Each number is 500 + 25 x the weight over its row's rms, rounded and kept within 0 to 999. Layers, rows and columns count from 0. Numbers have three digits each. The size before them is the row's rms in percent of the matrix's.

# down: layer 14 MLP down (transposed), 640x160, rms 0.0394, rows 79-160, columns 0-79
# up: layer 14 MLP up, 640x160, rms 0.0442, rows 80-160, columns 0-79
down79 090:493505526513459512480466477461488539495504516527508539480527497527508497509464457495531544481543493526490471431502482494453506488479485502470541439532506545503489498478465511539477471477525521499514482495510521520495496505534478512518510502
up80 104:511510487509545523513539476495514481522522459463512481509523452472537503495529506501535485456519482475486537511493491485496478514487493497454493493472574478521495484551497529496497513490525496513506512492494486495456478480501476460493517522
down80 101:517518495483488497526475480454507455494506532492539493466519503494497508481505478542523483488490485487469485481479487480476522452475535484510500486501504497519509471540531499535511473504526484518519488541474459495509509486520527499514492480
up81 103:503510477509509522536531497505472501515511518503458511482532452484490480523507533503520524509532480507532497483528483531491540491538476485468500547514494469514488484503482492514514515467477542503542488470499497487439477473492493524488521506
down81 105:530462482474488522511513453518505493457556497456501522456510538518516528475501536491487488460492515523518494467456523494483527463501524462499500489493491475514496533529468497481494494468460465506505504440470491476508516515507522506509499481
up82 088:450506500512497476508493494508494494497516472453500478482535478489520490475474474482479466530520517476533492493506518484524519462518501449457480500505543466492561497482492475459514536495544493456458508486460502496500507521486490520499476469
down82 091:499494535510476521538463521454497494487506533506456471496471584528503491535474467520506494493505511544490473509494456506539458474512489525504519487499482507491465472510514548511499478500513462552555466539500511460499483481455486481502538497
up83 102:470490487542519549524496479530499501488481482453492458494484527547554552507512493523466475497509526455519525529518508502496514532439495521456452525487482521476499552524470508525504531506447463512487481458487478513485486441510491513516495499
down83 100:532479461495473495478480534475509515512485530463476495467553493483467494495504490471522526469496515519510569487554501505535536450479519496506506506477468516528463458488512533487503516520480545524460489516451527475491486511483538510474472508
up84 093:502511493466515517499510491501527491452548524510510512494507487524476497514508505480541462466467508526472545477499491480518511496530544478495511517498497517504553514503460455514514538517508502468508510494457521505490439490523506469478497519
down84 096:487515484512451470471458477476540448531479472520526513493518506516507501496455506494484519513474480492491480546483474530507504479489529457474532465523510482462515500499521488509488519500536499502479499552469490521489494473498539499475487459
up85 109:517466513518507483530507568536532508499517506448534550513471533484494482472497488542497501525502520566508513498515525531488499470513509523477470510489496457480502493494519516469460549489518544503512520463504497498511487508517498497509464490
down85 106:490538516479472538477508454493512519469490535500529448459497506494468467483522487521498518466463506500501509469489435498495534507539479511507472491532506545508494486513501508521500498518492577465467528462516534492521484483495529451474548515
up86 099:533456480454538575492525455532477501510515526529466479481504504468511507501509505469487520458520471504527559540506515508466477491481510484448454499481493431518515487502505504519496497558480487513466541477491516500477489537527479552474501488
down86 101:462479465503495511526487537441445517525504501495465493489520462476510522508504461498503512532524448556446486493493513488477512522527518491535536548484528556537489467523482494482488467468515467518481502526543480505487473485558504467505507495
up87 110:495469490503523513516517456500495531506516542518518502521520507518503517508508506469512510518494500510466493528493493516514528472516478484497484527444489564468467542479525468522520503458454505502454519485483562523498553515489530486465469503
down87 105:510459515501497524515504508458524472489507480492477535451481513506542500508561492479468462509544500475513455478477497512471495491503523531477527527496507482473475539507470517529527459506475493481489521477466509490497547498503507502502477492
up88 090:487498505503505516487484485501500496500493498482458519466561486489536507491501472524516476442544490524479532510514531469507491525463503477527504534474503500515518509480518468454528497517534504499528471508490532503436547487527497484542490489
down88 090:508524480542495546539525502529464484481520531478480465454518491497494509503471535461535526521501476493511525550514472467518485486502500489467489488536545516442506469474488504508521467488479482460522518521486502492519457532452491497520487483
up89 099:513512485491486457529517522520504482499522495480528464488511480458507550577502487527519527497510497454483554495546468469506511517471528472480477487515487462532520523547534514502502526485517519485482486494493490462491458489491454479485492506
down89 095:543477506473471503471526487442551454518531500471503538456517505503465487525522460505452466428473465500511508478495503528474518490489489482533523457488534533527496478521504463562533494543512556467523520551490506512521502555492493501519478536
up90 095:536456493494487527556514460499481547505483528511488484462552504498488534491479462503468462526491483504500480489472485491503505534545491462506465486482536512522526521523488491504489478503470496511541505474490525539539502525494511487519461510
down90 096:533496517503508529554497529432480457476514482493519474523504474479475467487481463479505487501480512480528473508522494503508490467511489537436533484485515459443506511511496485506484529506524554519503504434521515489465500481462521537511464517
up91 101:502479463505582462450498528499524558522485522496490524551520448457534476466475466488462520489529456529510498503487482451499494517520520491485532511499515498463494502510492506468492528485473479515497471477487510506493487530511475539501488530
down91 101:515449454512510473524502545554461478522533487524484492484498509516457514444496495505500515514500489532530494536498551524512443495486492502570481474502494518529496504533538507533453468538502479493491474452465498491474511511496539489470455503
up92 102:491485506527547481568482502536512523477488485493492474496505529511485481450491528481463463464523506526494517510544493520503475483497458470484480517511518505494528484483483461487521527487496542508460545495475482541472520516511509508522494512
down92 104:533493486501504489481531484519502482533476505540442442494506501489516510450514540482496491496478470487548494505514529510477533516495485524529513489511530481505515504508545515453538506490505499522538464500489478460536476461493532504487505458
up93 102:487519555526522490476484500513501482489496516456527504481512498520518472505518494492514531509510515508538499482519490496508521542475485555465474502486531456518526553477506485486527519492503524516511464498480503449502452476473466489505502517
down93 102:513492476509547485502450500498506480506508491529451491479462519524474513504475505517538465495492468519455490531486510517499505502512532502536508503487493492507509473487518494487494519525472533470496480512482507457492513491487551504503475525
up94 091:507520513483493552490516510517473518508499489509443503496499541518517478521484527524529513447481492526446523467503551489516498494547462457467493480496554518501503450512495445529479479508515477515473530499494525489485525524500487496497458508
down94 094:494479450518489504463498486468471491468488499518489498493525512510487477469464460455522524500517492475533480514510492506526515463545491527491538541516523467503516540501536508504474523472470467462466460509456484489521563563496503507521468495
up95 094:496453475518518525480539513491444504505451531496519453520539523484514488507478500505518467538522478479485520445493498514516497505510492501499514524469495493444492499513519465502502467476513484492481458498520480470491508509504534526493514464
down95 095:551491464474505502485495522462475462489477459502497530507532472549448490494481495468501501510540495478518500529512502519482545476525486518519521476486536474460518484458507517501492513531514475509504515456439514448464552537515476495508477467
up96 099:515557449499527507501505478494533509443496517480497503501526488488584534486484481476497478502537476499440466484487458520501519505472496540497501548438522504512479506527528508494487509519493521462501493505470517498517509500452492534463464540
down96 099:501482450500542519485516551505485476519497519526498518521492500503476475527499489485505504476512467496521485502541556505475459490515486519522484521497503506515516526547530483483512496454476500481525486461457506500510534456473535474524478502
up97 108:523526439499480519514523499520490486526543513470520548476498509514536481526533502553514542506493494480505508478511494427505491516461514497481465538478489480491494519537535509505486476481494486521488458481486533488501494525477487459470515521
down97 107:527468463493480495484498506472453470472478492579531493507480504550497458493473503472469481479486529524540519532519474481479464529474512540515507530468528481489516527505476463513505486494501539483519522520457469496474518537486452500494491525
up98 095:471505495519511483491502471504482522536472496496494509527506504513475511491540524532470514510491499536454461499500483507489499493498506558501444525492510496492508493543521513506528483463526536456520449480495496526508511475493504495480505480
down98 095:491476466479497484512515522428539506483530516502496491467522534485504477495510474539509464536477510509486520491484550509523530507517497532514493435523485529491531494505508525527477551473504434564528523526506480495511499479513525492497482508
up99 093:517517480555512523509540529539465469513530503463494520532490501465507512522508528537495476472490502524488512518527528507499514491491501514505501491483512491498515509483484485453498511498518552522506487507483510485500520536483511546496486512
down99 101:518529503490488505495495473490484486439501485523560493530518514496526488492486498487483447504490515468545489497511522486508500529526511468501505506497502516500446529486501468525503469545493497510490495474463483474473545494525466484473492507
up100 121:520499511513514468514502497527500529476493538435553525500502500475518515507499497489506502526485461548519543536506487472495519489490475489496497532495511433467537534506541480514483545492469479472482557468477527512488537501517492502486454477
down100 114:496514536460491485526487473505443486459505502471451518482450498524523502507463526530488496470489510497439515522483468502501474517473512449533508517527498525502477525461491513530528514501538486500459489489489473493472526479510439521529516472
up101 107:534541500480519520504499465509493515463491486498503486539476506507522467474506531483487507442504514496482484452490528467499493520530534475447464495472534521489525516469476463516586505495521491460478492498506530520528491511458455479490440525
down101 105:509517504487511501512536524525484498479469476500523478515508500515474481467495494506494536538477487501504495504427534471461499511578529482464529457490532503529550502487491528490488469546534495509513483491499528482485504504501501485504530505
up102 102:504526505489513548560511499494551507481464489505515507457507524450528482502439510500472471469543498526447503545497500513507523539541465500526490523479553553527506527503525467472508519455517514492490503489499513535495455455495489543499506505
down102 099:510507469477506513458505510483495501489476457461488498476483489499471474474431525510488517458531476523548503486509480476471547470530494530486512451491522464481496543498502531444505501492507480502500462496536496464505565475497526524558535525
up103 092:498536489513494495517499503522521520517496474523529474511486491464456512442488523540488489510481508495523527530484495514493508514467536492518502521488477473475487499518505520458492504489496503490488492437491488525456470503540537456505513533
down103 094:481485464511477471504482508479567512510479489556497505514523477500482512494491530536511530454497491512496480488491510522470470520500515525468465516466524489544551501530507462491511496523501473477474545492499486531536516460506531482541479489
up104 103:481495463527494529494514531513484484483485508465530469521475519490515528487529412538479514478485485497498481521452507468520524515456479529536521532504489479514500535508474496468506501548499480529499486509502489468491495509477500487481500538
down104 103:500501499444493530520464502538495502473469488465523494476521474507539550516524497475501513525461480517518458553467465503496524512524500513558521483483531528511466559511443484463490508519503474486520495460508507474487501493458505511477495537
up105 094:511506509469537487503504491503484505517452467505505524486478524556564485474517507549433494532463486463495553484488508499501509531522489481505475506489518516531532484525501478510520487510485501484471533478470502498522481488499479512484496518
down105 099:513480484501459478483530507485456473458529500495497482544508483547481483452472498514520483504503502511516512489485490498462478498491521470525536505526499509482499443506540468526489517518544510506541482494487484519506482511540486540496504475
up106 097:495505468508492524486467488539454527484463479479490503511523510469487446539449503542459486509476476555475467523512533514507492481534559529504495480477483495506499543549519493457500522490514528509531514469488520480499475488481544510512497504
down106 096:471505481466496513482492485456455485534499496533492527474550515509510516526508466502497524482426512503493464488469513483477501489504483546520488488516532500531497506543528520487488491455506539478514490472510560508499523473486528496478425477
up107 101:494448500507518504517525493516507503496543475505483504486516514502497514518452482462533475488477503544468541516473560474520495482450466486458491521493549523531474473504515487473514536497521493475466496505467527515488519511452474494493471493
down107 100:502529494452488537525478521502484506511466463544465482469482501501526491518512528524483473542535459499465494486555498473480509538475508508506521507470517515487481473505508551532492464523464478525556503468427472461482507509513499492541516537
up108 093:517498473543505493469460500497478496523531478494505492440507528472479469488503452520499536528486512490534503519481493514528542496511547534449481485491500454503508526495492510488525477511520487460507475480453497519508493496551550488480467505
down108 099:494509484507481477524512487477470495517482514484501486540518517575445492486521488475516480518515504506515553536496495528517507489474509525526499502496512512476474505508495532529457523545509502449485511530429508497475490517495458524457471495
up109 098:568510492537475483491503505494491560495527516488499512509552512488473520486530477508521519538515465508522524498522503520556552468483477504516467492498488510479501495504551456457503518488463494448512486461506482508488523492517523473460536477
down109 093:490541479491454539529482492487500486491459502478556519486463502500507497534509485499493471532529531523513497515475463526485491478487487480469515450459518466492499495478447501455505503498530531523478499467588505499515551503459504539503484502
up110 094:482537552551517478550542464498517552504551515506476456446495504482480482484526452511515467505450548524494524507531452495493478486500501495477483526481517479487526477475515479531491513460463498457493507489493513544511469528498469513425508478
down110 093:510523476501491511507535500470531488483453461510525560527460493478511498493506474514483523488468493489477529469492482510543513472503462463530493491494519499480513523491516521459463508548480502484523491544519494468544543509493502474513548523
up111 107:480467511488551568550534488531542506516486510537490528537494507523541493493527510475486481499482477537492520492505513519492490462453497470503455538498513517522504463540475497486486516478488446449518537483496536509490539528496493448464506504
down111 107:532507513534496504464470475424522446470496465485484515481504466555473477496502503512471463526476498490516520505465461505529493488483497483529509467506513446497493505498445488525491512517498507555525492527517505524500484524522535520506478509
up112 093:509514505518514541508503514486482498501542476472466513517547496515504468536469436533549477536506525480542486503522478490502469516498589496516508510523513465501483479526490531457510520501481474521487495489453517491503499515487460505480493467
down112 094:496470487496517537492535500434515470536464516504484524515512505489483539497490542447511512470447499511536499511514514534519504462465478480512482493506500500479535477452493494542507520554506501518521514573467489479515480496514513474500498467
up113 109:481489494491481480494512530530516518510493507505503540519515523484516487485530439536537546514498428472513502505498525501517512510488491520516515497445498509478491530530500499489502480461540505489492457485496512475489517513491445476484520530
down113 108:481516474504487513524496530491485520526455472519496491471465528468533510448508447459523529504472459505537490527529547500477475491533519536521540503512482512470477505460463509549478502504479509500512494487518488438494503507488519508508504527
up114 109:505504455500504557568503520529531480536473498494460489502496488526464488498489477471517523525524482511468525522531487457507510466515541455504452495459526466488531509495559518503526516522477532509516506488450576476504502517504502498505455519
down114 108:492527533523486469477468458477526510430545525502556512490495519489495506497480518466546524511502547491493486521449488454505518479493462503484552477528510512530493482526509478487521508454489500468445481484546484499513517478496488545480511483
up115 101:519479511566521490511476528535492482509510481493473509512516471509486504480548448550536487501513509518492461505539470470492524440497543493490482480493513528482537510506507497497501487466501534503515508492483577488441496523514443470479513515
down115 102:544533511508498519452482506520531520518543506485507485548482515485509555464485544452489509515464496502526475509477488476499534525466497535502514503511536533537517517508507466526479443517522532508497516485514487521525518534448508510494561501
up116 102:539492443503502490503526445559550500519461493498444563524491467502479484480532464485540462487528496514513506517511516472515502531493520547516497494492492457493515466502536512510489501525513533487495481498488505520494482522488464496481453508
down116 099:558523498506535565496517499511530499535470498481478514485471466483469507462531510453523479472537458520483507503489529509495514507476519493531441494481527477477531474512523517521501516525523518507519501472481518449503484495503488494490472463
up117 091:529477471460472513470556511506481494520537485496516510487514465444505510523512479559515479487544548467507574486517497533524504484472523502495506489496494471503536499512492468503528516504486481497487486495445527502480542520497532546509469469
down117 095:496516531491499503487531467496496440491526449508498468459523505540491489510517462494521487504510473488523473499485480521502498504492550508493524487502531481458520499478507493502488518498529494447541475560423494458503533494525463461495497496
up118 099:455499507537541505523540505513443518529521493497462483522523528533515459529481527500453477479475498535478501467530516503503512453519505487456472534490470527494484500524467517504478500509487501511525498464502499499533507504491538517521529481
down118 101:491492483459493497496492473439519540478467462508552503497498507517498469493458469527486504459509488499504492500529520531516503531531547502482475477504485513494483479473443536506492484537508493503498504461503463473536514507508499528537469533
up119 095:485479499519513512475486524520510503492461521529481465524527496531465476488520460480535508529534489486513466514515446479515526493523474485475470545507542479473495491544520502504488502499468517495488500488489518501486464515496490529489512525
down119 097:479449515508524493531552528473515486578468497519537491504502483464519503451514470542507494526500516465509467500507478448486504514505471484496521469517535497533503513484484518475509507495481492542519551539517505482489511488495486538504487506
up120 098:490482498513553523535501528554530494493509491518471513491500463518507501518515528524549498511504509493484513481526520530493531512484467491464484534504460478493504490488536579495491564519496477499497490492459489511525500487510486524511494559
down120 100:491486528528483529523457528488548505453530502467486523534516493529493518530543492486512521556496487482509533479498495495505481512524507472492508464533470517470485525511504524455483519548518477479470494479483480499506552516528505513485475461
up121 102:505496441512478490503531510499488517538521506529477504488515461478484487523523465479500482498461492496519519478503476495540498468517531546481430488518525552541535536534503518506569496502498512469496470501474507521482499496514522504499474511
down121 100:506511507533485499510545464463514520551510570495475527502515492499467536463476528467501509539514480506528475467480492500487484467505468513525476511477472455538535505477501569507491511521511483488472471573558482483525519522496486487543479471
up122 091:499493503470554534477507440488535494505450492472522524534529503512492550489508502516512564491515473497457499513486498486479528495508488480492474521449472532504498537540493479480487504525511509509484496484498489500484495478480525506457502507
down122 095:483508529494498478475518521519486477485512504471500532459474499557530494532528528479500476530501456493509488491480498526465523494488449520478515517469474487506491524480525495491484513476512554484493504500486505494524536529509479466493502562
up123 103:526510476482482491489492483516507501512518493513467521488496465457463519528483482497540484514510477519438544551516496481520504546530522504499449525495472492518507516573515499486528500530523497493478519480505499468478539487550495482500531506
down123 096:518498500519480486474433524451497448506501512525484498496495522470502506449506489510544494494551458502489504546490490505533415533483479472491478476540495460549507438474494513499494485526477483468547509563490489546481518479468506544498510512
up124 108:460462534522491491461508492522508509535529527522499502480510520477527511565517469495512484479481474537521501508493508490502510481500476547477468508501547502494493504492531507486519476486509540455493515476463526535514458475458526503492513515
down124 111:502469539491484540438526484509523528492473473494509503522496502507548452553518502490520533508514467502493465497488481538465513477488487520496483490478529523531479493506469465495474564482446512505488458489469510502548535483558548491494490519
up125 105:529512484544521522495521497539472501472472531473504504509507494509470502480502515529475516514501482469509491525535544506513484509486493519532460504509511513477484497465507467504483498464446517489494535489474504488498511527486463503500504493
down125 107:478470470452485474503529503523496471474532481513498503482489496524524507518508530484476518450497475468495465524485529487474482525516517452537510487516557473506465505482505499484543465482494542503507477452483500500492545533503498481504528476
up126 105:476442504531508513500510494530496510534452488524471528482516524488518493506511443537531468541513475500536506456519445471511506508481500489528500500520519483519497549503538508502525512472502476494440499437485510525520505500504460487487534491
down126 104:483538483519462480552478521535516473479517526491499493508487520474499486478463517476455513489531515530473491528470500518502480478537490481489460506502498529542520513477516504493499463443537543462514502460473480455445521510489506528507533520
up127 095:489520491548507539514503486521479509526528506465488488484475509489516502490502503512463487495558511482517500510498461526502552498517500553490459522507513486452537491486528441506473506447503495445484478488490485559471507498530539492491471503
down127 097:510496487505479492454469523515466461477463527486526460537505502482487496502501517473513501478504509504500514509496491506481504493464528471496463518499504462513522469464478513565481521501466514511521479556483482530456530517512499535470441518
up128 096:491513437505544521550564471518543502492483508463513505533499502519470505510462471480485483510514484501490488490475515459538477478538530468487467559506519532516533504523520500494521510491480512516512500490469505537500489491523484497508460499
down128 098:489455488542470525502486499493462508455479492508479471500490548545460501493542492501497467481528501518500488517532523482491493511496500506528497506491454485486506505476544505477504501471518527511475488468428512522473482544511498531469495536
up129 096:479512438503558507524511451495502532511543523496490491493504501512487505488470475518500459514523509560501474495506485513486470470492490497452483517513488508512509499557465519501492508493489522508458519477521568504487493505517526517499476507
down129 096:510501480488521507470488515445543529482490513457455529478461494488510481484491458523503479510520513522483495498509527479475515504510488521510490487492508481516520490472474501473552511522493484486489479560568492506513478510512485477539492474
up130 098:494523492454504506506465472527548491502485480513521514476473503462524526509479528531469452456454489474482519540532537516498527524506497521504469508489505473491509476531509504494499532522460489505516537488492535510448466491432488480471507457
down130 098:517502514516520474487475535474500528513503478484521499482538506499470515501524502484500547506524508532523469513477489509537526515536514497521483530482479476451481533477505482518548529491525527439501476517444527491496556505493515490485456493
up131 101:492526497535520546483530458541519539528452496453461494495483496501500490508521497470513486518497520492495489496490500491512497520570530515467470523495477525481485511507517550494493482489469521507533493460478502505503481528502474545453448518
down131 104:528515486515490552498491472511522475499510507492536454457465521516466499511492521508533513464507522472489524515474484493525492476513521467477528483543528532446473488523503541486490507503517489485542488493484480515516484514510507496525483496
up132 102:551515516522488515492506514481489505516501578459536488506558533510507511495510496469478478482532508512515522497500465485575514529480476523518498502464511522533479535509494491535515545547522481471473477514502478507478507518497468476473457509
down132 101:528506474511512540475504468442500498503478523476518472506495545491530492463483471453502511549515462498499520500462450505490504499499480506481489506534485470527481487477522483555501521538501515509486456497540525521579506502459486514489494521
up133 098:441508501468498499542524540526525504510519523496509489529519533458477469474494525461492447484543487538521489486552486483516492528510521491490505503493502523501514480469504489449513519491559472441465506488486500499505498472461498458497493505
down133 099:496495454540495481472515546469513519480521458493536510503519505541460517542444479464487533525518505510524491515498506511477524498559515497498504538506513476503495537508530488490470521515496508454515524511471439464567530510437537497517469519
up134 115:544514503521510498488524489503525512497520474516497485502520508537514468526501477524479498489479467486510480513556484503523528519474491509502492492476514504492550508501562456528557487482475483502511478460480550522464512484511459443479542481
down134 116:534532458489528495499492519481476505479500500515519503553516451512488470526485504492484513515506493454551532487506473462487489483502493512472485446458480494494481519535544486517520485489456529508518531483474547505460548524547464496534502521
up135 104:515494455499519476530524503548485498481482493492475490499500473519478490508523514469454534512515435519483484538557530485510491502555487477499489533478466485539515516527527508483488483522489558501505481479454521514490468496550499525518485537
down135 107:513490509486485520473527512495460468529476495473475498522524440469497496508504502511496501486485536546486461463461538468539468482510516515485486498507495559525482497444478550501509484557501447540538476526507478512498555512512467523513501479
up136 106:476499503510547522500544501507510522530454472485513456537494521534528524514516530496572482534531449538494482478472495519497502532492499468513502514532501496496499526502493500512493550522518469518501434477476549527503487495480522561499525504
down136 102:554531488516501553518472542472495450459495525480483458507491448518459517504529504518535482490490501521515484515482501556533468498493499560538520472532529469467474522497522499468506468519543499484495492451484460511493536521492480528482478513
up137 112:521534509478511530460515529497510545520484527479520515508510486515514494503504517527472502517516471508494484539466487514513518487483475479485522492508567482492465581533492506519487518517500545504470463480474559483525498502513433500490516467
down137 109:520498489518550517495529525474533513525520510501544503522485526476507518437495465500555500483460530538522489505505561483482492475484522443470438498527497493485484524514521462529529485494480496520488511529501490524476468478474521526515507519
up138 100:551487509513511510501501519509472520532518532456505477504535477504509515448451499457514497503517516524491558529477469481516517500491467476507521486500515457478469482500498503535528519539534498506496452485508519527496520449483519513499445507
down138 095:484499492477519487490506486460464484518494571475514485528528523461498541506506525487505506565516480489497516480504471508456489478512472428480474493508492492515470499465487465555495515536505486526518441490519541464524498475482507503485476458
up139 090:452486498505528528463535471531486472515523491490524527499471505475532538534535490468530504477469474518492471472489469520491499542461490503480433529460514491497548494510514537484484503531536487504503438516460524475509483496456494520485524542
down139 091:482486510472488489509517511471526443498489495550533489498491477476489517473480503492527501519497477481481516523545507491455503484498489504487493512544527503498488478483512465488555499495441492475522522527474515539546494531471497495516531495
up140 088:525531486559518498534588440491502510509448459512507477477537535479468549485422476498497556518520526505481492524479527496559500472507511478467536504474490479516504485459476520498475494537501487472497538471502510483503496499495513508509487482
down140 090:498514503510523514565512482486495537538489541483476465502433468438529514505512569533471496505483502493540489509489505447507493474531457494515502503512451516517523505498464502491499505508481485510508498582558486517515505489487508495498512474
up141 098:488489459480541482509573514513522526509526500504487475494505543536476483532536495444536526497496519536477445477506494465525510472474504500491505512495506504534483501495493469541485488451477504456536472490480517564526493544483471455461477488
down141 102:481481487498506470516515507496501513476473465503516503543515530531458498487507498490501522498506505508517462495545450465502540499497478524470494471526532435533475501513573471492460504510510501458534478476472419509470476508546474508500509503
up142 111:507540493524537504466521451556486508481533482544471537530467496500510482509493506530482454460531483496510488478543474509484487485471482475521462514487501499502489484481496515481508498460462522510544524483484493495517500510481489510460478489
down142 110:534470472511511515502515448456506529508507497477458503537486488492496486489434528507494467549462501499523509457503454527495484495502519500502513491519484488519509475508466514506489525536546506540529476547562446494524503509520520511484476476
up143 104:517501488475505499463477481514488496518552545464509449471530499492517480506522519506471484488500505516472511466538538522511528494526469527434503539479514496457517485503472529509535501470523552507506486483499492514496475475508486487503528550
down143 105:510513498475518498518521532516452459494480456522510490460494462550472506506479530535517463536525508515482491518533474491486521533464498521552469476513478480506472438492490455522524504516524518447525529469479489499526525502479484498521474539
up144 095:485522502455505491458521476513497515528528500485504457515549521499514486509499485489466537513476510527485487520494539462531473529507524540481490467513537539522505488517519465495463525485494523492544457469504520527503533476489462453518472476
down144 098:487489576499472525528504482474474462535505449484507517530504487480537454489514487487481507489493479487508492533540441509500494541491489491514460455511483496490470477505504492496474459577538460548477506483516453494517500499453491470487483501
up145 103:475506501524498522527564515527445487512476491484512500524500496508496518509523505498535492484537455513449477540504516492504500483519537512465500493496512463538541497481525538524518484464477487502497488483486555511469542505505496484487531480
down145 102:497503463478504488481509543540512474490502495518529489443507477527473516463477529503479458503460524497495443491508526484497498543485462473508498478506540498528506518514476524515460516554494532500488531488469497464512517507552512528524481488
up146 109:464499482499485513527526539518516521508495490465475506464513508497464531510460486496474499490517458505504540569526483493480545470532470463530519494497552500469532483496520521490520521479484481479484484456488517540464515485526464519517497500
down146 111:497514499487493480518501514521509499488469511505512537504480463503472527505495543511485480487507499543515507530540499527503541483477537508496496562474512462515493534497487481491528471507521527448476515520468482441480556478482570488485502525
up147 103:482503478552500533516503504491499490497473449510494553517574532499468457514447478509483470458415506488477521463498511533513491492511512489481488502486546532509517487453500483505536493482551504472503515497468495525521518501491504501498518499
down147 102:473479519440489472492477499554507518492513543476495459479481461502504520529521501492503526499563477501483487532519473497487495498504477519518510485514505469481502513544510504489449524479491469497518527470491508444469527497506496510513499496
up148 096:481460504494501473546489528485520520487508512492512480529505509510494471455531494476502519496531501502550513528532515478510484549521522482503486512432523505447488478481471500516509525457524495471491520476479529524465515519479492512504427511
down148 094:497492469478515486470493486518528461497524532478520490510479534499537477469466477509520514533494535474484504486528516547501471503516540545541450460526490492472534490488505528474503490527499490551490500574525499545538522501490480513484495491
up149 099:486535554478509490488528450530510513503516547539472468509485499478476512528470481497518488520502503485527499529484539511482484531473525528496462499513516496516494470556543476481491548502462468483539493478460515540491480483446516460485460494
down149 101:483531485459515539494508523520497497504531520497527505474509473501509460548514470529521528510524531454512516489469482498465520453469470445489480527482482480485481503519510503460472466529521537484483502467487494497492522494513532550482439526
up150 088:461544482551475490472476520481507525485520483537500443497493481492529479481462537506490518439523485503501474531481487474541503474506527487494529509507557500485492527539460503452543489471506520497477499502527524504495535485509479462449531465
down150 086:526504495529493498502495484440500516515495514472528497490508527525501466520476498515487533519507505482550503516511544535523467513546539536523473458514489523471510501477525510542480486520505509491487476559572460461555463491503481470511480486
up151 103:525484493454509502516518503532446499517516499480450495497482496500501507476533442519494496477481521493492542503494489465518520443474498526500479505511505507531532500478501536504501506446453498499496509467482461459464504484535536476517504476
down151 104:542501478530512471479499524504435498483501514483497503544529510494513490488485495449491543510493463459526563495477544527471484497537505510544475523513501518504500535500524499511492472510477462506451511480501530491477493494478518506504491474
up152 100:477464462550484489523512543511502499505475503476502511507544512489513487506481498488480483545509439501510479465485495488523525534521481517534508534442493488533500531487486531477461510483537530478534517484489545478486479480501496526490515537
down152 095:530494497484523512535513506509505459474490469513526479482502479506489540512487489496553486489507503465412496517489490500528489520493530471496487482473511507500540474481534456488511497555471515509485484517465509475501510490510513505501465449
up153 093:501481518488467481487538460490481564537499479519519483523493539532497509485501508519517555544469478501496514489489493501504548530487524541476487512518487541505508484529499530530482512503511477475471500492501498463514468483488479481484499503
down153 096:514490530535503523496473564417499493489484482508507456466521460508472452519488472493512505488478537435515497500479522486505475467510528466492499495465532519513456518488512497510500508519514496489535533493495496499537521522515496479484482473
up154 094:448479483494520469479540498496514501480529548514478491505493476516493511517502496508476502495550511501485481470492481483521533482495517537497479548476520477530523548523543490500519507537523514473507482501497484490475514448470448490524495501
down154 096:543491514462459512493462445474480503484492527505523511500487497474503488468526521521486505521519507506496481530473496444467519480490487488524477521445510527511500486504509503495505503465519488533488465534485483490513529528470507553553441470
up155 093:490517500537489492451499519497501481525528518515539515513461526494512498475503501487532501468525509567526499495499517495594502493505555505466527465512522461501495521523524472504516529469508491467507496491490503485480482521497518477484538474
down155 089:470514492505534505488487508468534508559463497526504486512472495483497489526473518507496468504441464508501494503541517488469480490554515551485518496511468499518485490510470501491512514508495507500486524482571471453498509532515494452552499527
up156 102:489480499510473517509501505517502537530516537506507506509515491510504530492442505540460483513514469494465521498482446468507497514521518567458469525443594472484484512490491511462524489484506550472494512447511506499440440515523519496479453466
down156 106:494510503504495459504533507440497512478504516525509477527506520529461509501459517476494499529519497536519513535508472500560514523478498438464498461470510486474509505504497517512420479506503520521522511556518525491447530524494537490469527487
up157 099:547465502487530488467490536508464516525515551513496479512486506472512515514486459489475487532464476531528504485500469484510551444452505555500507526523518520533478478503542508453491493460447481503482545483493516506488472501503525443494449489
down157 098:471502477474535513514494497482470506472522489467532472508498537497508481481484495492503513543463514487437485555518489501483494464473518492519483505503485474514497488511520508481521523478444528502500474471517509512488529511497484515492482524
up158 084:522475503502536512486478516493476484472550445522519493474492524538460495552508530499535544512525497539522551476454509482528546473501512503500474520492506525496514510500500462494478484533497480479535483482498471515514493485499488509480484503
down158 090:511487525501509504487485506532486475488518465474517499511548504544502490473454518476441489513525531453523466492536491520507490511494527513517525500554540479456484435480530526526489517511504497507510548494455500511471534471490518508500480526
up159 099:500501505489494504500499500540490497456498502445544468509462506488479520547467501501483534483527483527521488516500546467529521463467525484476505485513516504512528481554488476454504533498502507506478528487461506467477521501531455473489492550
down159 097:519468524508526494469492519477518472512512489514477501504487498507476503479496507520565513493540547524470512493528500534507488460519516524515496491451467492516496486463515503560532518514469497498537395492474479471508544497484488460501512534
up160 111:543539533482497522513531457508463561480516515477499503526549503508495530491454485474543506529494522480467522476484460513497543523494511502541512524476542481500491525468496473557551509510553501463496479492491516518493494521528475488474488476
down160 105:489490464527494518481477473431504491469493470507525541499525504505518483499451447536495517486493509493510473498466505467465527481513525502550521509498475485519483482488507542461503495506478531533485476496451503518566511462502501512502488520